Weights of a small GPT-style language model, trained from scratch on English Wikipedia.
Size: 10 layers, width 96, 3 heads of 32, MLP 256 SwiGLU, 1.53M parameters.
Architecture: RMSNorm before each block, rotary positions.
Each number is 128 + 32 x the weight over its row's rms, rounded and kept within 0 to 255. Layers, rows and columns count from 0. The size above them is the row's rms in percent of the matrix's.

# layer 6 MLP up, 256x96, rms 0.103, rows 110-133, columns 0-95
size [105 100  92  94  91 109 100  97 105 104 100 103  99  96 104 102 103 101 104 103  95  93  92  88]
[[ 85 157 158 103 158 136 126 107 117 146 137 113  73 149 143 122  96 172 145  84  99 206 160 168 110 202 147  88 112  92 148 175 158  71 123 111 116 119 118 139 109 185 175 131 132 153 125  77  95 135 107 165 113 184 160 163 152 136  65 169 108  94 131 159  84 160 199 137  99 118  77 140 164 133 147 116 101  86 163 160 117 162  86 152  96 150 133 169 120 138 120 107 184 153 150 139]
 [165 112  71 156  86 126 137 176 131 104 193 155 156 151 109 114 110  95  95 111  97  78 140 141 105  73 166 148 140 138 136 185  88 145 108 109  83 185 133 105 138 113  63 183 147 134  68 117 164 201 125  97 129 103 116 165 161 125  98  96 118  90 169  98 110  76 147 146 117 105 105 166 118 166 180  64 140 162 162 135 126 125 102 141 135  72 129 136 193 128 118 127 137  92 136 161]
 [178  77 134  86 121 120  93 136 103 119 146 122 134 154 157 148  85 138 177 130  76 162 113 172 142  77 146 136  87 138 171 100  97 145 112 120 109 154 118 125 116 124 104 111  95 103 115 102 141 126 163  96 166 166 135 157  62  93 155 168 114 105 123  95 151 151  28 141 106 126  23 105 101 174 124 123 136 175 111 103 157 124  96 170 177 129 170 147 172 168  95 158 169 170 125 104]
 [103 103 148  97  75 125 114 143 117 155 121 141  81 160 135  80 117 143  72 149 160 128 121  91 116 109 115 186  85 112 168  83 123 106 137  87 131  85 145 110 178 153 127  85 154 131  71  67 139 115  65 187 122  78 100 123 129 131 140 157 162 177 135 211 146 144 157 125 136 131 130 133  93 168 165 160 124 127 149  61 115 125 116 120 129 118 141 184 152  60  80  88 187 125 108 162]
 [149 136 140  65 174  78 119 172 145 129 105 120 126  96 165 148 129 192 102 165 108 153 131 187 160 176 154 124  82 133 202  97 120 119 119  81 107 111 132 147 135 136 174 125 102 148 163 136 122  86 117  44 147  88 131 151 101 151 133 120 137 100 134  94 156  89 115 123 185  97 125 109 182 118 142 144 138  91 140 177 160 131  80 132 152 138 149 157 123  86 195 177 156 116 103  46]
 [139 193  84 145 131 131 176 119 102 167 136  88  97 120  51 143 143 108 146 196 118  94 123 101 123 127 111  71  63 151  78 150  85 108 166 139 123 128 171  94 119 137 112 170 125 162 115 113 207 149 130 123  74 108 167 158 104 131 186 116 185  86  99  88 145 124 139 122  90 109 140  65 184  75 113 166 112 141  86 144  65 108 136 117 146 156 149 142 153 107 118 106 122 141 144 122]
 [169 128 149 158 139 182 142 138 124 164  87 203 149 117 146 137 204 127 162 134 140 107 146  50 151 109 127 120 136 179 111  79 111 129 116 144 182 128 139 110 179  57 127 162 106  97  96 177 129 116 156 153 152  93 172 135 107 125 126 144 153 171 136 172 195 149 133 119  97 140 122 194 171 170 126  92 131 166 124  99 137 114 156 108  68 134 188 127 111 121 151 206 122 145 122 113]
 [143 130 147 129 131  91 155 100  95 155 202  46 121 120 109 129 121 110 164  80 114 147  67 114 145 190 162 151 110 179 102 163 122 124 116 179  79 202 140 143 127 154 109 142 149 106 104  80 104 136  98  78 163 117 132 121  61 125 118 151  97 126  51 156  95 150 141 123 163 146  93 108 170 115  91  70 130 147 108 126 156  89 131 133 132 111 114 170  76  84 146 147 160 179 143  98]
 [154 132  85 139 116 152 135  98  56 177 125 125  82 146 112 170 136 118  78 141  79 107 148 108 139 109 112  81 116  90 181 140 100 119 137 174 142 170 118 162  76 190  96 140 115  67 124 106  84  88 129 144 189 164 134 146 111 140  92  83 127 147 133 131 137  97 197  56 183 155 135 153 101 169 125 181 198  94 142  96 102 128 133 138 157 140 159 128 147 132 109 117  93 109 124 185]
 [173 136 108 128 165 104 157  78 166 124 151 113 137 185 160 179 118  61 152 115 142 115 143  67 116  88 114 113 139 168 100 160 116  91  72 155 174 106 189  95 114 117 114 122  85 162 149 156 132 164 190 169  89 171 117 140  85 120 115 112 141 128 113 178 182 179 160 133 114  93 121 194 157 139 111  57 133 109 185 141 123 169 144 122 106 102 164 160  93 107 161 171 117 129 129 124]
 [129 120 115 135 121 114 122 141 112 112 123  85 189 168  91 198 108 104 123 154 185 140 109 110 209 178 154  78  95 132 175  86 124 104 130  94 116 139  82 135  50 161 128  78 127 164  83  85 141 133  52 133 132  66  96 115 103 161  97 114 104 125  93 129 133  95  77 104 141 123 112 102 138  71 167 118 151 102 163 158 148 101  89 147  96 152 151 142 107  82 149 185 108 133 121 121]
 [151 149 116 129 112  78 123  92 139 193 209 120 111 130 179 119 186 141 103  93  68  69 145 113 108 112  90 150 134  87 110  76  97 121 168 111 128 127  90 123 132 103 228 132 132 119 121 137 133 139 144 113 150 114 136 157 131 134 130 123 126 137 106 129 104 148 157 129  84 134 163 114  93 124 119 114  69 113 102 111 141  88  74 103  97 119 139  56  70  76 132 125 173 156 124 221]
 [151 195  90 105  56 135 127 118 132  98 115 147 166 159  86  84 124 142 155  99 107 112  84 129 125 156 178 113 131 138 121  83 167 142 196 174 153 144  95  97 119 153  87 177 108 117 159 129 101 133 130 144 156  58 116 145 134 155 129 125 164  98 140 119 201 150 118 136 118  60 129 228 108 160 119 158 178  98 172  75 101 126 113 157  78 108 111 105 128 113 121 104  79 130 134 150]
 [116  93 102 129 148 134 114 133 177 139 199 124 146  79  92  93  94 147  99 162 125 138 158  92 105 162 120 118 138 127 208 124  72 148  93 116 189 120 121 152 105  92 144 131 113 175 127 121  74 133 149 208 144 110 161 141 102 117 104 167 118 162 162 110  72 110 146 121 109 159 150  76 169 100  96  74 106 138 131 180 205  94  89 136  99 179 125 162 125 116 117 120 176  69 140 127]
 [ 77 151 127 157 132 139 151 123 143  70 107 157 119 139 129 134 157  88 100  99 155 126 130 112 194 161 149 136 126  74  65  98 122 149 134 166 160 157  69  88 119  79 143 112 125  90 147 149 188  61 161  79 145 105 150 133 149 105 194 144  25  75 152 102 105 156 165 139 139 124 135 133 102 110 111 137 126 130 129  73 207 136 172 121 143 133 129 138 133 189 132  91  98 131 138 130]
 [ 89  95 104  76 180 139  82 136 106 126 130 164 215  55 149 135 136  94 160 127 132 144 101  95 146 164 164 198 153 167 126  73  44 132 111 139 190 108 112 142 124 124 118 154  74 156 143 109  99 199 118 133 114 113 142 150 157  97 109 191 124  98 104 130 151 130 116 195 155 182 105 152 145 176 134 103 121 130 176 115 109 143 131 110 138 123 151 161  99 128 160 118 172 155 131 138]
 [157 172  93 136 109 119 149 150 139 136 140 142 137 129  38 154 151 142 158 157 177 122 105 215 133 100 125 123 111 145 122 116 107 148 131 157 136 116 132  60 162 124 143 146  69 142 123  66 161  94 121 127 145 101 158 104 130 152 123 111 221  91 123 222 115 181 196 132 141 124 118  77 184  93  95 150 163 133 145 164 118 112 182  99 134 158 143  82 126 126 137 165 105 138 130 126]
 [133 216 100  94  88 127 123 150 126 120 146 113 105 154 170 123 115 146 117  77 108 120 177 146 136 160  97 125 124 123 133 124 132 163  62 149 170 134 113 149 147 129 106 131 161 128 131 119  78 100 130  92 119 104 113 128 121  95 139  69 107 118 226 130 128 181  95 121 105 117  92 139 117  84 106 100 126  69 131 182  68 179  60 171  81  79  96 166 103 135 105 131 174 127  69 155]
 [ 71  63 127 176 124  93 166 125 121  88 149 175 101 177 144 115 107 139 109  96 157 149 154 152 126 118 188 137 127 105 129 131 155 158 150 201 137  73 103  98 136 116 146 127 122 100  84 103 151 125  82 126 100 101  96 153 174 115 132 107 147 171 162 132 108 144 123 120 153 134 129  13 174 102  94 123 149 181 151 155 114 119 122 163 112 118 107 125  93 205 108 181 116 177  78 142]
 [126 143 148 159 137 108 120  92 114  72 122 123  94 145 135  79 116 124 179  92 113 126 126 152 178 139 166 125 120 124 143 151  98 120 169  22 160 126  63 128  71  70 136 178  66 143 154 156 164 121 128 115 131  72 147 137  75 100 116  86 141 128  61 140 140 143 107 172  83 123 122 104 131 155 137 132 140  97  92 148 153 110 181 173 100 152  83 176  79 142 140 118  85 140 186 126]
 [111  96 138 176 156 112 121 133  74 124 106 185 175 135 183 172 158 159 124 164  86 125 123 159  96 141 141 134 144 114 112  84 153 102  95 156 113  54 179 203 179 130 135  99 155 136 158 139 100 129 128 132 158 143 134 178 115 136  75 146 140 145 140 205 109 139 202  84 137 160 155 134 129 108 179 174 158 134 127 142  67 142 102 144 145  85  80 149 177 174 138 151 104 121  92 139]
 [ 68 146 183 156  79 132 116 171 138  95  98 118 108 118 151 181 151 101 159 147  97  92 186 161   9 134 137 102 126 160 147 171 146  97 145 140 161 145 183 110 108  98 163  94 138 122 151 122 177  75  28 106  94 159 132 125 128 110 116 137 169 165 112  90 147 113 180 138 121 112 155 156 145 131 159  86 124 161 105 105 139  85 150 102 137 115 112 137 171 126 144 159 106  98 141 134]
 [120  77 114 176 117  91 158  84 129 149 125 109 125 165  59  75 111 173 113 169 151 125 106 137 123 119 186  94 131 167 117 158  70 136  89 144  85 126 107 143 147 164 143  98 135 178 104 114 160 174 113 115 111 120 171  96 132 127 121 136  76 125 148 172 158  68 185 125 127 146 155  72 127 106 149 125 193  97 121 155  53 105 128 145 127 170 205  99 147 145  80 114 166 150 159 105]
 [143 170 169 153 130 173 123  94 145 136 133 136  73 109 139 156 143  86 174 126  90 175 156 116 104  85  76 211 122 114 147  91 115  85 157 171  91 117 116 122 103 139 116  93 106 104 189 153  96 177 119 156 167 120  88  64  57  89 129 100 102 138 136 147 174 129 146 151 110 142 130 103 122 100 129 111  38 199 118 110 133 132  86 134 138 133 122 102 110 121 141 197 131 152 151 168]]
# layer 6 MLP down (transposed), 256x96, rms 0.151, rows 110-133, columns 0-95
size [104 112  95  90  91 106  99 107 108 107 102 103 102  96  97 103 106 105 105 100  96  97  88  83]
[[ 79 142 129 114 111 108 116 113 136  99  73 132 149 125 102 182  84 102 157 107 135 137 156 193 102 131 118 161 120  89 145 105 119 114  98 131 128 120  61 156  77 115 149 134 178 166  87 111  98 129  91 193 117  95 150 157 120 125  71 126 128 122 116 120 139 137 137 147 142 119 118 131 217  97 109 122 155  33 123 143  98  54 149  42 171  73 150 150 167 122 117 155 101 146 136 159]
 [129 151  89 158 106 140 131 164 135 140 115  66 182 109 159 147 116 133 125 178 128  80 107  78 128 126 168  88 110 149  99 150 138 174 104  49 133 137 108 123 160  98 180 119 111 116 116 137  67 145 106 101 117  79  90 143 140 164 108 130 118  73 101 100 206 147 103 117 170  75 155 137 109 198 153 119 184 185  79 161 130 177  93  85 133 109 159 141 129 137 100 110 113 120  69 140]
 [109 131  72 165 148 131 132  78 144 123  82 100 107 133  77 110 184 166 110 176 192  76 130 134 123 157 127 101 128 147 128  93 140 143 116 155 113 175 153 146 100 205 184  96 133 122  60 114  76  94 115 143 136  95 137 124 101 182 105  99 166  39 107 142 155 100 168 118 134 182 206 105 159 148 166 143 145 137 124 113  96 102 137  92 116 159 159 116 154 109 144 100 133 120 148 168]
 [162 147 134 152 114  56 165 120 108  93 109  85 140 128 141 150  74 127 186 134  84 144 114 166  75  86 138  95 138 103 149 153 144 148  88 181 118  73 134 100  53  90 112 150 106 140 130 161 180 167 105  72 173 128 128 131 153 116 102 182 158 110 158 101 148  73 113 139 108 167 151 111 141  98 107  62 113 115 149 180 111 118 115 124 166  83 155 176 164 132  94 148 168 161 135  78]
 [116 134 149 182  79 212 117 236 128 132 145 105 110 122  88  99 179 107 145  66 172 165  94  50  96  59 127 117 106 105 118 134 132 148  92 155 172 147 151 117 137 124 133 155 148 161 141 117 120 116 129 151  85 193 163 155 124 126 130 115 122 196 137 121 106 147 155 169 117 135 105 108 139 134 130  81 126 180  96 140  96 139 180 136 138 117 185 120 106 177 100 127 142 156 147 144]
 [139  85 117 137  60 157 157 145 144 128 151  96 120 109 143 122 133 130 115 199 134 124 127 153 130 176 169 163 122 105  95 126 119 141 155 158 118 109 135 124 107  78  37 136 118 151 103  67 125 106 132 179  70 174 173 142 101 128 139  97 139 128  94 181  95 140 213 108  70 148 167 114 132 127 111 173 111 137 134 118  67 115  81 125  82 138 182  55 171 117 144 140  95 101 133 160]
 [173 130  86 104  74 103 141 220 107 127 130  71  97  83  74 179 113 152 173 164 125 141 171  99 113 124 115 197 136 119  68 136  99 162  89 182 183 163 150 126 126  66  95 161 102  95 124 172 119 108  85 130 137 117 163  94  96 130 121 165 143 121  87 107 146 155 125 133 115 136 124 165  87 123 140 132 139 138 135  77 125 137 150 164 110 179  82  78 154 113 136 178 127 142 135 175]
 [ 81 139 118 178  70 148 145 107 217 100 140 147 119 165 169 130 161  94  99 131 202  94 129 159 150 136 219 150  92  83 120  85 103 101 108 118 115 140 125 148 136  96 143  90 174 117 119  99 106 111 121 213 100 159 110 116 176 141 129  80 168 135 113 119 129 130 144 142 107 128 168 102 162 121 101 180 111 102 131 115 119 110 135  68 163 182 155 142 123 148 168 118 119 161 197 124]
 [127 136  96 153 112 152 108 128  95 142  80  52 166 145  80 120 119 169 167 122 164 149 178 155 104 179  80 120 109  91 135 155  96 121  97 102  58 167 153 148 178 180 111 125  89 129  68 101 119  66 102  94  97 142 148 124 168  98 137  77  91 129 119 120 143 128 133 101 162 120 177 159 144 101 126 134 186 163 165 146 160 123  99 116 142 122 169 165 158  82 136 151 116  91 210 146]
 [102 128  78 190 136 159 110 125 138  92  83 178  80  76 108  99 119 196  95 169 170  95  98 126  87  99 110 135 129 183 110 149 166 148  92 108 121 126 129  99 129 161 161 134 105 207 116 192 121 175 138 109 110  81 104 158 121 110 115  96 155 153 156  92 118 114  86 163 163 113  77 114 136 135 130 122 155 172 129  86 154 153  74  94 144  63 170 155 114 149 129 176 143 130  73 126]
 [115 129  87 145 170  92  79 105 158  84 104 124  61 140  83 138 131 173  90 154 150 144 181  99 168 155  82 104  77 137 109 154 171 144 166 165 176 134 172 129  89 118 130 148 116 176  92 144 103 178 105 100 116 127 146 149 124 127 109  92 183 120 129 155 101 122  89  90 151  87 131 198 171 141 139 118  98 115 108  64 116 102 106 141  83 111 105 168 133 108 141  85 125  49 142  70]
 [212  75 139 159 149 127 128 224 173 129 117 112 107 149  99  73 116 149 117  26 107 130 189 136 110 116 197 133  90 135  98 109 104 149 164 165 118 150 107 178 186 144 135 173 102 130 156 147 120 107 128 104 155 164 154 129 130  92 131 162 105 125 200  87 162 171 134  94 115 130 201 147 146 135 112 119 127 118 104 113 101 116 177 110 119 110 135 147 150 126 152 131  99 117 111 146]
 [141 104 156 135 211 111 104 172 139 121 185 134 112 119 103 200  97 151 151 127 174 150 145 154  92  98 127 121 124  89 144 125 147  51 147 161  76  69  89  79  83 100 184  97 133 126  90 130 135 110 127 153 120 120 143 148  78 156 131 150 127 133 148 205  96 103 134 147  48 176 157 131 174 103  82 137  98  87 121 101 126 128 161 127 105 168 145 109 156  94 133 165 147 132 175 138]
 [124 126 140 217 141 220 128 146 118 114 170 100 141 160 147 189 140 121 172 133 146  96 149  79 130  98 153  98 149 100 147 100 193 108 133 140 165 105  94 165 146  97 120 165 128 155 132 139 127 202 122  74 103 169 184 110 147 137 143 141 102  86 120 148 174  95 139 158  92 149 142 166 107  87 132 104 124 188 158 119 147  97 137 117 148  92 165 176  75 116  82 134 131 123  92 181]
 [168 113 151 205 182 129 136 100  36 168 133 100 112 110 152 132 161 137 194 137 101 130 136 126 154  98 122 155 156  65 145 179 142  99 138 142  90 117 103 165 106 116 150 105 145  83 146 142 133 114 125  76 124 131  95 104 211 150 128 162  90 195 147 160 165 126 115 145 147 157 112  89  94 118  99 136 120 166  89 151 113 127 176 147 148 158 208  99 105 132 167 162 160  95 133 105]
 [144 106 105  87 160 144 130 102 137 101 132 138 122  93 106 145 183  81 157 159  81 156 175 113 121  98 181 129 115 103 201 124 116 140 147 148 191 103  89 153 129 163 168 135 122 137 117 104  65 113 117  65 171  79 165 135 133 154  92  78 146 140 125 171 117 183 184 133 104 130 117 131 130 161 137  95 123  83 125 105 143 170 101  70 127 118 130  99  95 205 120 149 111 204  76 149]
 [ 73  84 132 122 111 107 120  87  63 116 138 128  69 140 135  92 145 167 123  91 174 100 105 177 201 149 168 139  69 123 109 141 139 133 153 100 116 149 148 137  91 110 170 155 134 177 169  79 101  99 183 131 144 110 144  81 138  87 181  52 168 149  97 180 156  70 131 130  91 116 159  84 201 104 129 119 118 120 158 120  89 101 114 118 108  91 120 152 149  94 124 109 149 136 130 107]
 [ 99 165 178 104 102 119 134 173 154 150  79 144  88 129  94 159 162 136 132 164 157 146 123 123 124  93  83 139  85  79 153 137  66 115 131 109 125 108 106  90 188 183 154 139  82 185  88 160 132  71 112  74 178  75 147 136  87 128 102 104 156  74 173 167  98 167 120 141 102  59 126 156 101 132 129 130  87 127  87 136 160 171 144 147 140 145 128  72 122 122 111 106 118 121  74 174]
 [145 154 147  70 155 133 114 173 138 139 150 146 111 112 159  93 171 143 166  52 158 155  67 132 137  83  95 121 110 142 130 123 150  61 130 127 127  72 104 173 127 142 110 121 136  94 109 118 136 169 161 105 164 200 158 104 127 157 120 127 186  93 135 145 175 116 106 141  84 140 142 171 178 200 130 105 140  80 121 142 130 161 161 106 130 100 194  50 176  93 104  91 118 117 122  99]
 [128 201 126 151 130 136 141 185  77 147 144 167 101  90 101 136 142 101 120 118 154 161  85 151 146 112 151 162  98 105 109 144 131 123 141 147 163 172  84  61  89 124 113 121 124  80 174 142 147 192 235  91 111 117 107 180 104 158 161 160  97 158 136  92 155  65 148 156 111 142 125 166 109 128 156 155  95  87 154 159 145  92 117 105  95 142 102 203 139 127 160 136 171 124 105 139]
 [148 133  65 145 147 138 160  92  99 140 132 190  97 122 126 210 143 105 125 101 142 100 152 194 110 132 144 149 133 129 173 160 182 103 133 146 113  98  84 102 146 140 110 126 113 143  83 107 116 119 191  87 128 114  82  88 110  59 125  97 134  98 126  80 150 146  98 131 154 127 198 176 137 168 151  97  34 156 134 123 168 140 125 104 127 148 162 153 189 113 114 108 165 153  75 130]
 [177 107  94 115 142 169 138  51 150 101  85 151 154 163 187 145 142 157  91 134 108 149  88 144 161 160 162 120 131 128 131 111  94 143  98  94 103 137 167  99 106 219 137 139 101 148 128 142 133 111 173 157 129 133 119 115 145 131 186 122 114 172 154 176 125 172  78 137 191 122 150 170 107 109  88 172 183 105 146 140  72 152 101 168 105 188 120 103 136  81 131 104  67 107  90  96]
 [113 150 166 128 118 178 112 199 173 148 108 176 138 151 186 164 162 101 118 140  82 113 161  90 132 110 105 172 127 156 109  89 142 143 239 105 126  95 109 160 113 112 115 149 148 137 125 113 142  89  88 136 138 135 118 158 179 170 144 126 141 168 129 110 143 172 122 136 112 128 120 149 119 117 137  89 126 188  79 104 198 118  80 106  97 180 128 102 122 167 163 122 104  54  73  91]
 [ 95 152 111 118 107  95 115  96 102 141 114 144 139 133 156 128 131  85 112  93 130  98  83 141 196 187 134  94 149 119 136 152 187 159  63  79 142 120 148 141 130 144  87 103 109 117 143  95 207 106 173 138 166 134 124 126 146 156  63 168 146 148 112 122  71 106 149 156 172 183 130 126 140  75  77  93 157  92 148 148 123 114 143 121 153 155 124 225 112 149 120  97 200 142 137  89]]
# layer 6 MLP gate, 256x96, rms 0.108, rows 111-134, columns 0-95
size [106  91  94  91  97  92  93 112 113 103  99 109  94  90  94 106 103  93 100  95  98  86  92  79]
[[139 126 146 138 152 127  87 114  82 151 138 191 135  92 109 156 129 148 133 168 143 160 188  93 140 105  86 179 135 125  90 130 123 123 113 143 176 118 164 135 149 137 178  59 128  82 168 169 153 163 163 136 108 179 134 189 136 178 127 120  57 154 130 135  78 132 152 131  91 119 112 117  79 211 156 148 147 131 108 134 108 134 143  99  86 158  64  97 113  88  78 144 114 149 183  81]
 [155 180 154 158 102 150 136 138  93 188 122 112 146 142 196  77  94 132  94 113  78 161 100 104  90 115 146  94 114 100 140 160 131  86 175 102 101  63 130  95 171 107 107 173 130 119 132  88 193 186 146 137 121 102 169 126 114  93  95 132 134 173 138 115  50 195 139 127  95 150 121 124  81 179 135 107 110 134 135 143 178 139 110 117 116 115 112 131 131 110 102 178 167 147  49 114]
 [135 124 186 123 113 171 148 158 133 133 104 128  76 130  72 102 148 105  91 125 174 108  98  56 123  92 103 132 159 126 170 100 187 128 178 103 125 157 125 149 185 171  91 162 169  78 137 160 128 109 142 182 102 108 141 123 128 123 151 100 130 180 125 125 125 157 165 100 146  67 102 131 131 173 175 139 108 132 111  71 103  76 172  90 117 116  80 105  85  88 167  87 108  92 120 191]
 [112 162 142 155 130  78 110 122 201 106 114  85 108 148 134 134 115 143 121 102  94 144 125  99 121  51 168 142  42 132 155  80 127  72 136  67 155 145 127 102 125 176 147 166  80 110  73 186 127 126 138 149 147 156  68 130 162  65 145 146 115 132 155 169 127 183 144 154  98 135 169 129 112 120 142 126 141  45 158 119 107 138 128  93  84 120 138 129 126 123 106 167 112  54 141 126]
 [134 180 103 106  82 175 157 149 110 122 103 125 107  69  91 126 104  84 135  88 159 119 163  74  76 106 159  75 128  91 111 143 169 132 140 154 147 109 108  92 102  89  83 128 146 143  88 138 142 116 162 158 153 128 102 122 123 129 208 116 140 110 117  98 153  30 120  96 136 151 149 121 117 110 141 167 119  57  91 114  85 144  88 144 114 152 157  84 174  76 160 148 141 125 204 138]
 [ 96 131  84 113 133  36  90 166  85 154 153 144 146  77  74 157  68  87 141 145 131 159 101 144 100 134  74 165 132  99 111 135  96 120 109 118 142 153 123 132  86 106  91 106 140 108 100  72 149 145 131 133 133  88  78 100 143  97 167 120 102 177 120  92 138  88  82  85  96 117 117 112 119  79 109 130 125  86 132 195  59 126 100 127 121 200 125 116 135 159 138 135  64  88  88 129]
 [ 57 147 111  91 102 153 123 142 103 191 138 114 109 111 114 136 133 171  92 152 138 102 118 124  89 150  96  71 165 114 150 136  99 119 100 122 164  82  97 130 141 160 186 115 167 157  90 107 100 116 123 133 168 125 155 115 130 120 151 114 161 137 183 187  75 115 168 163  67 180  80 132 171 189  88 180 107  76 104 104  76 105 139 132 105 111 131 121 161 138 105 108 196 165 138 180]
 [ 67 100 106 194 178  94 143 130  84 107 124 107 114 174 111 105 172 118 147 142 133 175 158 105 101  94 150 118 104 157 181 111  76 131 161 123 158 105 135  82 159 145  99 120 141 151 134 109 125 142  52 107  61 114 172 113 174 181 141 123  68 122  72  97 133 118 118 101 157 163 104 121 122 135 155  75 159 105 183 187 138 138  97 128 135 119 195 108 125 118  81 120  85 152 179 114]
 [124 143 180 125 146 156  99  74  51 128 157 111  59 122 171  86  81 139 120  95 149 120 136 116 175  60  34 103 116 143 162 135  74 132 110 140 125 100 108 146 175 151 149 195 103 173 147 142 141 146 150 146  96 115  90 131  83 141 107 118 117 121 138 118 131 118 122 108 159 102 137 152  42 183 143 139 155 121 122 159 131 158  82 116 112 100 161 172 100 158 163  80  97 130 115 160]
 [ 78  79 126 132 171  95 112 113 133 152 100 130 162 103 130 178 139 103  78 104 131 109 113 119 133 141 151 120 172  64 157 116 174 178 178 132 163  72 168 122 182 175 116 102 177  94 141 105 188 173 127 160 123  91 133 149 140 132 123 104 104 102 137 105 147  78 155  65 114  97 102 155 175 113 139 130 165  77  94  81 116 153 104 134 124 154 109  78 119  95 124 221 169  97 131 129]
 [161 122 114  96 118 137  97  57  99 165 120 146 148 179 103 153 121 152 158 208 132 171  84  72 148 172  51 166 165  97 137 142 165 130 139 141 157  85  78 167 108 100 134 121 146 123 155 143 106 119 133 129 170 175 129 148 172 203  85  93 116 135 130 146 145 147 134 165  83 142 153 130 140 161  77 106 152 175 145 164 153 103 136 138  94  94 190 183 145 136 163 151 163 122 166 138]
 [148 155 181 162 106 161 159  95  28 161 149  90 139 105 133 130 119  78 122  98 117 116 156 172 179 149 142 119  95  92 139 204 118  89 173  90  74  88 109  97 185 128 146 140 112 153 125 131 142  81 143 104 121 133 114 135 163 165 126  86  77 109 101 152 121 135 139 106 119 148 114 102  82 102  99 117  91 121 140 115 112 158 158 107 169  90  54 156  99  80 165  94 106 145 190 101]
 [151 118  93 170 180 188 136  78 115 103 164  70 129 132 176 121  83 101 106 116 143  58 136 129 162 155  92  97 115  56  75 131 136 111 145 132 146  98 144  93 148  78 101 119 105 171 105 105 158  59  96 132 165 125  93 139 118 173 161 176 161 141 137 134 107 194 148 132 104 152 134 120 157  91  78 136 103 131 121 176 160  98 162  98 192 160 112  93 187  99 116 117 138 146 123 148]
 [153 144 102 117 161  13 145 170 146  88 127  63 148 137 152 120 149 157 143 136 162 132  45  92 120 114 113 150 131  84 103  97 120 103 154 107 143 114 111 177 131 134 109 127 184 146 104 165 144 143 108 132  87 152 117 123 186  92 123 100  81 135 160 122 161 127 154 105 168  55  88  72 162 120 124 117 149  52 157 181 129 137 155 136 117 109 141  58 116 161 106 121 107 154 108 132]
 [ 67 134 165 103 150 139 123  89 145 102  87 112 199 149 163  87 102  99 141 111 110 102 129 115  81 172  91 142 114 105 115 151 120 113 140 138 173 103 142  96  74 164 159 162 120 134 135  85  88 118 136  93 120  92 177 130 168 153 189 152 101 108 161 103 120  90  46 119 145 128 130 205 198 136 131  99 173 142 127  79  97 141 149 124 141 160 110  66 172  96 138 137 122 106 187  99]
 [148  98  57 147 131 152 118 116 122 132 123 119 130 136 190 187 122 131 110  90 129 116  98 169 134  65 162  84 128 137 106 159 133 146 112 113 142 118 170 119 114 147 144 134 124 191 176 113 152 116 138 138 139  31 195 106 136 121 140 136  92  88 129  85 110 146 129 161 135 132 149 130 136 106 107 202  67 110  85 161  78 176 132 130 116  85  93 120 141  54  44  86 138 145 105 137]
 [111 153 103 120  99 143 203  75  65 105 108  82 110 162 102 118 129 158 119 103 110 145  82 141 150 133 162 133 107 175 135 174 166 156  91  79  85 145 158 175 207 132 151 163  86 114 142 107 135  76 123  97 192 126 154 140 163 139 117 102 132 152 112 121 126  67 156  77  43 125 129  92  91 133 189 124 125 141 118 144 170 159 162 142 152 146 189 140 109 134 110 155 155 142 152 147]
 [ 87 120 183  83 105 129 127 136  80 150  92 118 129  99 168 125 139  97 141 146 149 184 177  80 136 137 157  93  65 150 180 153 138  80 138 116 113  87 147 223 126 158  94 174  80 147 140 156 154 103  95  81 131  82 138  95 144 140 101 155 145 136 116 118  86 100 172 176  96  95 155 178 166 152 143 141 141  83 156 115 153 150 145 133 128  45 105 155 123 115 126 149  87  95 124  89]
 [ 69 158 104 110  75 108 181 104 156 143 104 132 131 110  89 175 153 122 106 178 178 141 113 135 137 140 172 145 139 174 128 150 147 164 157 155 111 119 122 103 171 163 136 135 132 176  85 148 153 132 108  89 102 139 126 151 117 190 100 101 120  95 135 126 170  44 117 122 169 102 155 165 129  85 113  99 144 101 140 211  83  86  94  99 152 159 122 170  86  82 127 154 103  84  53 121]
 [106 145 151 119 103 141 188 117  98 119 146 106 178 170 132 119 131 178 137 119  84  76 171 156 185 126  79 147  98  86 139 104  61 103  82 107  94 159 162 110 112 126 109 116 158 121  95 159 184 122 206 168 118 173  83 137  90  87 102 133 191 150 139 171 153  79  97 130 145 118 155 173 142  85 128  82 145  94 151 149 136 110 174  86 129 167 144 116 104 115 118 151 176  89 132  87]
 [188 110 130  95 159  85 120 111  88 182 181  80  99  53 138 119 134  78  96  79 117 120 117  91 125 115  90 140  71 149 146 114 143 176 130 167  92 172  78 186 148 186 119 160 134 174 140  78 139 106  96 175 111 136 125 120 126 149 124 177 122 115 131 128  91  79 125 113 133 135 133  79 110 151 144  69  87 124 143  76 181 111 146 152 177  84 131 112 123 106 147 109 135  85 168 164]
 [161 147 163 112 107 150 124 140 165  92 139 116  77 119 135  73 149 138 105 176 126 162 119 128 165 178 159 137 155 124 116 110  90 185 137  89 109 107  75 122 112 160 167  96 107 129  92  71 182 103  66 175 155 153  80 122 162 152 157 171  82 181 112 114 199 152 150 138  95 158 103 136 134 105 142  66 137 139 147  86 108  83 125  88  92 189 121  73 126 154  81 126 166 103 134 127]
 [154 153 147 108 153 104 129 171 185 157 141 104 107 134  84 115 117 149 124 171 149 136 163  98  97 107 146 128  94  83 144  93 117 114  82  98 166  96 136  70 168 156 124 137 154 178 132 155  73 151 101 153 119 130 176 183 129 153 125 117  89 106 163 141 168  72 177 109 170 110  62  56 166 182  84 159 125 127 126 124 148 129 119 142 140 203 114  62 102 119 161 113  64 148 108 115]
 [112 138 165 145  51  86 107 151  82 123 120  85 124 108 126  99  84 159 169 119  67 228 142 126 135 144 142 177 179 133 127 156  98 130  92 221 154 125 107  99 119 120 130 132 129  67  67 127  99 155 148 160 140 137 156  78 134 128  83 136 153 133  98  99 115 127  83 120 105 102 142  69 117 175 138 100 124 124 139 115 163 155 149 159 105 127 163 109 140 115 116 179  92 190 164 107]]